config = dict(
    vocab_size=1024,
    norm_place='pre',
    positions='rope',
    parallel_block=False,
    init='trunc',
    init_std_o=0.0,
    init_std_up=0.0442,
    optimizer='soap_variant',
    beta1=0.95,
    beta2=0.98,
    warmup_steps=107,
    schedule='wsd',
    decay_fraction=0.592,
    final_lr_fraction=0.1,
    dataset='wikipedia_en',
)
Each number is 128 + 24 x the weight over the matrix's rms, rounded and kept within 0 to 255. Layers, rows and columns count from 0. Numbers have three digits each.

# layer 9 MLP down, 128x320, rms 0.384, rows 0-80, columns 80-159
126116132144143126167094108093120159123158115088141100140145139129104096094176142139126108103114138134139148138087197143145117117128163094121122141117116074147139096138149107137130128117149097128139112099092145141166137108155103113106143111
144143086151109126120157109117127111132097140110131168157146155126115159128155151147190122127110146127138086177117147142119123146135167126165102144148162117106135137159095134162063120148136121138125127137136122155149120101149085117142115131
132163104125092155148136122106165143104136084148113077134157150122139157092139126122137154127085148122116097085134162109135145073118096157140098169130100123121142114112118141132109149121133097122155109151072175107139153138110117148141139089
146126120132094085111132131142102140126100163092179122120108103109158118071113091136152092110170118108099118091106132104117138137092162177154149076117146119129166130141126131105132155161166153165179146118117124062109130090105090132154115148
095123124105076122103149119099156138126084126088118107143108151119157160102134154120130111132092151121179072126120159079156149097133122177153111147122109121110127154133129147120137135155107133146126124161146130143114137118161155125130146102
148080159175062116137183155119146134144132087129097142105134107121149107143083116108087098098132179095082159108151181125145151139132123106159127133136119117149112142083093117124168181103116148111097174126143161105117116127147131140137136166
092113177107101112134165152099128183173117101071112129115127143102100059120138114163128140157154119124117146144129144109144124111131148121130128146137154114081116121163120067141152110099110146120126080148157152125142184133124135130129074150
115085137092127116103072114144174154162122134127143123118100097169114186140129136084128127163166097120126151082149117151163125131120141140146131138115141149124126146095164171095136130161179128143148116135091132142154166121130173116139113131
152148088129185098133131149126172139182097108132095149164136111128117143113187120122135109135162134106162105114124123145130124151124143163159134172101128086142114157110131119095110165096131095132127129089162133115104126148130140126129138104
097148104080138111096151050162113117142127107140131119184130191113111147111115110130088107109144145108134124125124102109114122100137080145086144128151089123165158096111137171116137141152124119097133118136090151116154141127098158126134137163
111090125130078103136193154106164101130111069142144137125108136144122139115147125111106105163095103130104121155177145132119133143165123133106125103097167150094169116054115163150113112171124109129153123117093113091153106108127091128126093131
161132142128132148112117115136111128116090101121127085145064127123158141144165144112136131103138149132135130114081107135123128165131155137104099134099086167194148170117145108121156110065150165151132126078155121123116076058088111136139124115
130120131093129158140143121159099170101107136057156128147144140150165156154174103131139160119081114133173145118125127155145121180070128150130152155099119090118141169133156132106148114153140166120206124117130125119091135087146153113136143119
115154092118147153108103112119162122125129112123150113123138163144134152133100133158154081078086109119138083105112122114113098137120127133110169121154079124179110078131086130137129169182147135147112129132107094089162134119135155122140127115
123179127142121125121154157135086108130091124141125130173106142076139133174137165142119154125138160123085099102113157165141094106129142127164134129128181119140128148066100149125167128103079081131156091144120088129142147117130146146141115107
142126169114131077098141125106082123103121087094111093162116149080188091134148128100128139124100157160119129132107131143136086139114130115134159134084119138136117147103116139158110130118140114148168169138138108105149143144145133145117170147
106105158122132133157130156144132105124151097150114111092146097158134182162125151141121139153110160110105105145100094154136138134100145164118116186164168149086103114118173146115101107147166143164146146103166142130109149111117136117122153108
130126099112157178157102108112107146152131136141115089151104108128116112121155139151102122121109103149079124162176090114122114157131144132109177116125090151150110119083113113179119154104110140164114126132102138129144138111184096135101133130
087122116162113139092064091107100143132131164146106122147130111107160143135129142083116136145131133140199137146132149120112136150163128141090130149126122170132147134081139142152120119123097133131147105145142092150102150104138166122146116110
147092121130124136128129074134120147140089114057136109090174080130117104152138111121137153142122166125123120106137132149142127131119094125077129112118135149122146132167149162096187124101122123102125144135155117124123124147130128113113126081
091127129140132130133130101085140108142151121150125162135139106127176100133171132119143119162119092152130112150178147124093141139153117138099107180125150093175158163087208164164123113092129092124153127100126111125121091140170095155148128129
126110126168143138146134152170150095137136143150124143127102113126139127128115164156135134098154098111143118101134118104112099134129106157155133155107134159126081102132142176126154133130158169116087149092142133131082133119119158149086138130
172125124111136136119131089132094135139118152129139139134123126095147189122125118120122101111090153117130128107129094188126122137129130151140125101121147148138124155164126098136101143165123114088132136168134115111099163079145147103115103162
137141133096166141150082170126101099165142140147107135124085105131133146170121186095099185102136119136131105106115120089055127132150130136139116175080098112136160101116140137129102109089121142137103170117107129135147117080127103102135133128
127115136143141122102174172123114156147112124158126126112159156139110111110123175131155148112137126121110095136148102105136129096170124099136145147117161074142129156125117088153123115175172186157110094097095110118141137139116118154158073116
183135136147120156124141171131141144144088133137101144125153085152131113135135131150144120129098087054134126134167139126122112120132194124120117133115176118121102132157162131123160095107127111114143106123136134114068096115086101095109140117
129119146128128138129126046152113098150146079137093138146136151144109108083115096103120087097150102155134153168188153126127118132167153138120123124128121109081119161122146112109104149132128164136110099124102141117156142144135116140071065103
159142147107118157094116096176121106177149109128094163143135158122153143121154129163142129133146128130128143129131116130125127115157086160125142116155110099135119101117155112124154098140172109091136106144144138086163146117136123126158093098
133126118107124138133122106125138101122151140149133138126123100190159107144121088099137115179110137105087099127190162145159162100163108151145101151156136177128145095098124134126095115111182146118123132169098097114118172119097130151164150168
153095104111104106117125131090132158154121135157132137156170106171126060151137119118089105129122116194124062119142152120147075089105158107119094113107097097094110104127116139134124146133118119103150168138078111107161123121109102112102152143
156120078085130148112108137112116108098125126126096154144131111076151115121111132131088115152178117090149084126121125112140119128154133113124132106140095156073134144120100112143106138152115089127082155110130120106079161126113127110162125105
151142132090065141125130133127138140140147158149140095142128160120137126101129126119121137107120181132121102093153121123118173139145093153152127101111147111130153152121130133141129142160156123092140139130121096158118115119143106149085147192
159094118057147131103132114150146129103123125144147123181117105115104155139119125130104125092101120125150119127124118128146104166136122174103117081134144099124099144083163136091157140146120074115136113142131105140141125131134189122140141128
078144140142127140092104120176105141108104097094122130127166165114095121173122151135166137106135142105099146113161173102125145137132122149116098142112127081099163146137114122128124149089100153138158149118153098119101133139107118127134152110
140146154149113159149138157121127114096102147101149132144123119077128112098132123146135095161148100099117135151113079085188152119116095118124097142088108148136112166122131157129067122138143128093144143130160137088122116142145122122107154132
122151157091146124099088143133101138151152163138130121110105154170138100116127101110115140120141104089093118156144074133128145115132167144129173121131121120137132130104132130112126138156156114130130131099177108111141115148147155157135182132
114132116138152149150114110149183130128120118117140095142133137168130141129149110160125118105156142078147111126145147134115122138114150142117126131137142097166180143099117137118135151125109122131116148133110162133121125137111134113135091150
126130139123118148134132120131145117145146121147148151153117111123136130123112170134112122114120191093121143102143149164110122124135139128166142123142110108059116098091143100106072118171102131145121183120111115108137065145141124128108113110
133107163163177081133114158153114136083142128124128132100136127141122135144143134157122123117216118113113101091134163150129163159140100100106141108111123097127156140111119126142142148119104094110119142098141045127116154117143151112150140127
139158075135198167121139114112112124090091092112137109101160100132066124115104114131092161138127116144173077117100127140134111087099178157168148100142157164093132105114124112125131114114127124130149126139106136112140128111203140162127092137
097123155114149159164145116092126138132097109151158070137167145160122121121115113153150111151169152144109124100122116116125130123150084152103127109125142125147130126147118127126125139110107123118131103146148146135112145107092160105121113146
163107108130121135104111140192111119132103109135157149121150106158159170135107096113138130160102107164162118144129134180154071143120095121103128078131135162158176099123110114126152129136158150106125165142131100109117111155111101152148133149
138119139096124157121142129166133141145120130172134110140147142166126111106114122099124130118084127120109183134114127082138162118152135099153116118144147165135090132109160105133154091122109132116105123135123102162123062096122158143100126075
113127118123120163109120156115166084172132111153156164116113079186136106180128150107148158107149117110112111124132144149113088101159122096115087070121189139124159112142108153135134146122127131106153155137135132142098127133126130138129135119
128132093142093114122161134134129138121103099124165101164129145163144129123125123121121093142105144141098114189145149125074150067119086109130120125144174116104103102129087146137107151159069114110131160106103124136152153090127116125133136127
134103111112109103192129140103143115113127152129087146082101093086170194095091104090108108145083157135126111129044095168124096107081146116107122105107138126128128083123130171126129147177132105124163130117108109079101112116138141094143116146
145120141115160119114124151114119085140110134163088166147096122156069133138145145145140127137123130140113125148091208112145133107122153135117156120089088135093175101086135096159118120162142136128109148088150151154113176127105181099173098127
149149117161136125119115068143133164096152139163130145184090093153175092132111163104153106101140107142113119140132120083104141106167161139156094134110143112093086134197171162126145118113113155116137150123116160107163144156113114125102190150
165122148113133142123107137142180146084134141137120115122129155070116084121075175064139133136155170104131119129141128119128119182125099130134117135128153130166108139110168132130106123128164127125133094174138121097109108106136141123137127134
137101115113137173127107149134122108134096114127122126067115158135114110120117145069150129142115153147111119108138079161156147099108122136133142119099118122131170165131134108158178178149120150129140128168139131148102125149136122131119129135
136174156120102135132110153128119126129123115127092180147141130100136178136117150138117169098111124142129122151115120103070150134108140094111139159118136107138108158132157092112120142166138111099127108119196075172111146098168155128154128157
141094122123104111146103148117167165120089165128122157134102152132107128134129068131129151106119147170115137166123123136125152145133116106131129134139148166145142115125170106117114153085134177093143121139143112143135149122175085069167122118
144144086170145150091143145120119179101118122166121161135124111119098118146140115110131119098120147121162098128168092145119162173116129118132126115141116101121137169093146070138128107130143126124157113137131132124118148145143088144130111121
152107101106134161111125099113120127141125113163099112119148166125120123129136143136122115118123140151132120110150109077111105111122124161136158164104165146143143132164150118149176139138137080092122094141138152132128105151128098124152128216
108116118127126105105115097112110117131127138145119143127100111093160120128135112143168151133111144142128137111125138124103135105138113133148135122106111100133118139076122148123110081183125079165172126138147112096145099150176078130127114112
120117164127095072128126114110119144128133126167129135110107126137127126121099129146101105137139111106148125125120102108131117128151099134146116141108125136151112119145102151147149091130107121116099127163165144099133146097113154141135146134
096138112124144147109179145092139118076115103133113117150108132124182129108153091113118125118133110121133092169122133070135136123173087137089112103130105120139120155089121136117128104065146131136187177114180117097139103110149151157134141166
114121128126132165117120119127150167107132135147132124140117128106113116116093126114092146104127138101160131107144129116136171124129126096105134152172134145149138101126088104171136156132163096138169134118149113089138111176140121141128113159
129175081135132174089143150075141119103111159150139122155116112144158106153152138147099116133089088118137123135155150106123146138174126155118116134130094142093156175143156113168136140123129148141162145114078111106099153119125134127175120139
117087128127133144084113134131115072146116147156094162138087112122134157086107130105104094118113163172161134159140168117151163114126123154161159144128107142104118095121086138137136114108108113141122128151116116155135105150106110143139123095
138156159151117109125135165169161087072150093099147117141124159137120142128091143162138105147127150093139159133141146127153134116109111103160106126095119096097166121095156151110156114099182130119105143121092143126093135096136127124147115149
078190152075113097110102102153109132120095132096100113139088177135142093095123113145127114177120148124118114059136113096149150154137134129174159134180105170108138150125153129145148123168107124146166101150146105137144139073094128132140143163
139131134144130157122137126120078050120170117103129143136121115132101122140116112121118100150130139135130129138127133122089119130104137136130118133159111129125068123159139105111120139116110125070101112163126138104094144144082076163107164125
136127161136097134118115163110117160126166131130151105140102136103155129155128068093139114174133126083127158136104100187141132148173151136110175126152129139162118128155131142129132119119096146130126121068129117130121097126105119120112121117
146132136146138148127122095124112138155108112117126170136121104170134116160101111139137182160133091176131153108107123116152133159089142127116157174152108149131134131155161138153101116082148086157122075123153130066147136151115130149145131139
179129134085102156170131139076170133122175098120173157134120105146141164138097127148130109115095141157101136127106111145114121138155180124134176139120125119114158110127142134178128102155127133138165089124163085142142140163161141110100135135
143145116120139128106120108121126130090136119104175108161141108132127167164133128143140101088110088078129138164076141155087094123161125156158135104152130145108134133151145117122105132149116153143114128165166128148100091120134139119164095150
154163132128127165131085113100103116116145133128140142100133133130141155171156083103139138102111175092135151107120097135118063154144129131112119118184107104087081118127160155095137135123168129134126132158095101135148120150139121133129134145
112134132152160115115094115107084153097103147142123157153144098148100112142098114145136115136136121134166149143112148140123079126104134060141145151129172149132125108129167103114155139105119125112131108105150199124078145140107146127135143151
118144132131138160093143133135174152118116154164134121119105132129113123158137140173105099141166091134132097129140102154150146135140098154160143085116100159125157132152130130122120126119153150117114092166124072114108117133106074080097161135
116128132123100134122092111136125107146180127090098119150116090113142139130109124086104125155116145127174141124150098142145151128119096123180193156169166143092131107139141105083101095129154151127153132145104110110123128066102097125157167118
108136150135101125136106156101137141108158155146123123125125136102166098149139152151104099107104115167137154136084143079108133082143118158128109128111133124140128117158149165155139128102140104141132136111135094144132124149105125079103097131
118144107200163101087127121146127170139105145143190136109118083143143121141139163134125155131143108121127181148167120107106159126145121130152154138165142147115141119120132156138126099116125098118147175129130126110123081129157107183111107125
091125149129148115152131159139135138101096151133139148112154128111170120135162138179150143115147099120084129099122094162082117132152143091122144157109130137126093113139141084123080119107133119134106118132151077125154141140158120154165121135
110144148138095118119123135127115173112154099101151155119123167149138132158125121102140134130154110138122146132130075136125162150131165149154145141153174164121104119130103101116136115135144094134153125156131090184103088109093143128154135184
126135167171151134145137156104113140135118124117146135104104116082156110087115142120128150144175141101128111142144118104120129104127114137128154125130116144144111134132126076114144121174134132090134115133117149156161133110094106090132110091
134134130164105133144116142145166091082183118129167100109137106103145102110154150127155116127101093114145164108160146159097152126115192139082073141116127113143118127090135102182121118115122137143148112110150101086127118131094127137153139145
122110124145115110142157148139128114128104138144115142108109127128126157179148153121123127175145109152066138110152157112126151120140122161126188121146142156150171145144131186122123108119112110130131124132195125164111133131110134149121132178
137155138144136127105158098115125116074133116153130125138109128145140148151166153168126097118174101138142143131160125119119120136135123137124136087109154134116114125093121147144104161126133124143141146141114117115152100135161122192143161110
145141079133129134166119128086122157081115139119125126129087130059116168116141130113119147095122092063089136138114123129129144132121100139127161138137166136134121149118079114120128162121126081152104116136171133134119134135125121126115092132
157129148177191104109126176139127141091118125118114129150115117165148066116123139126119098130116117123137163065139137093149104118146104137142097161139162127138134175116122146127084140090090111096102137136123151149089090119149146156068093129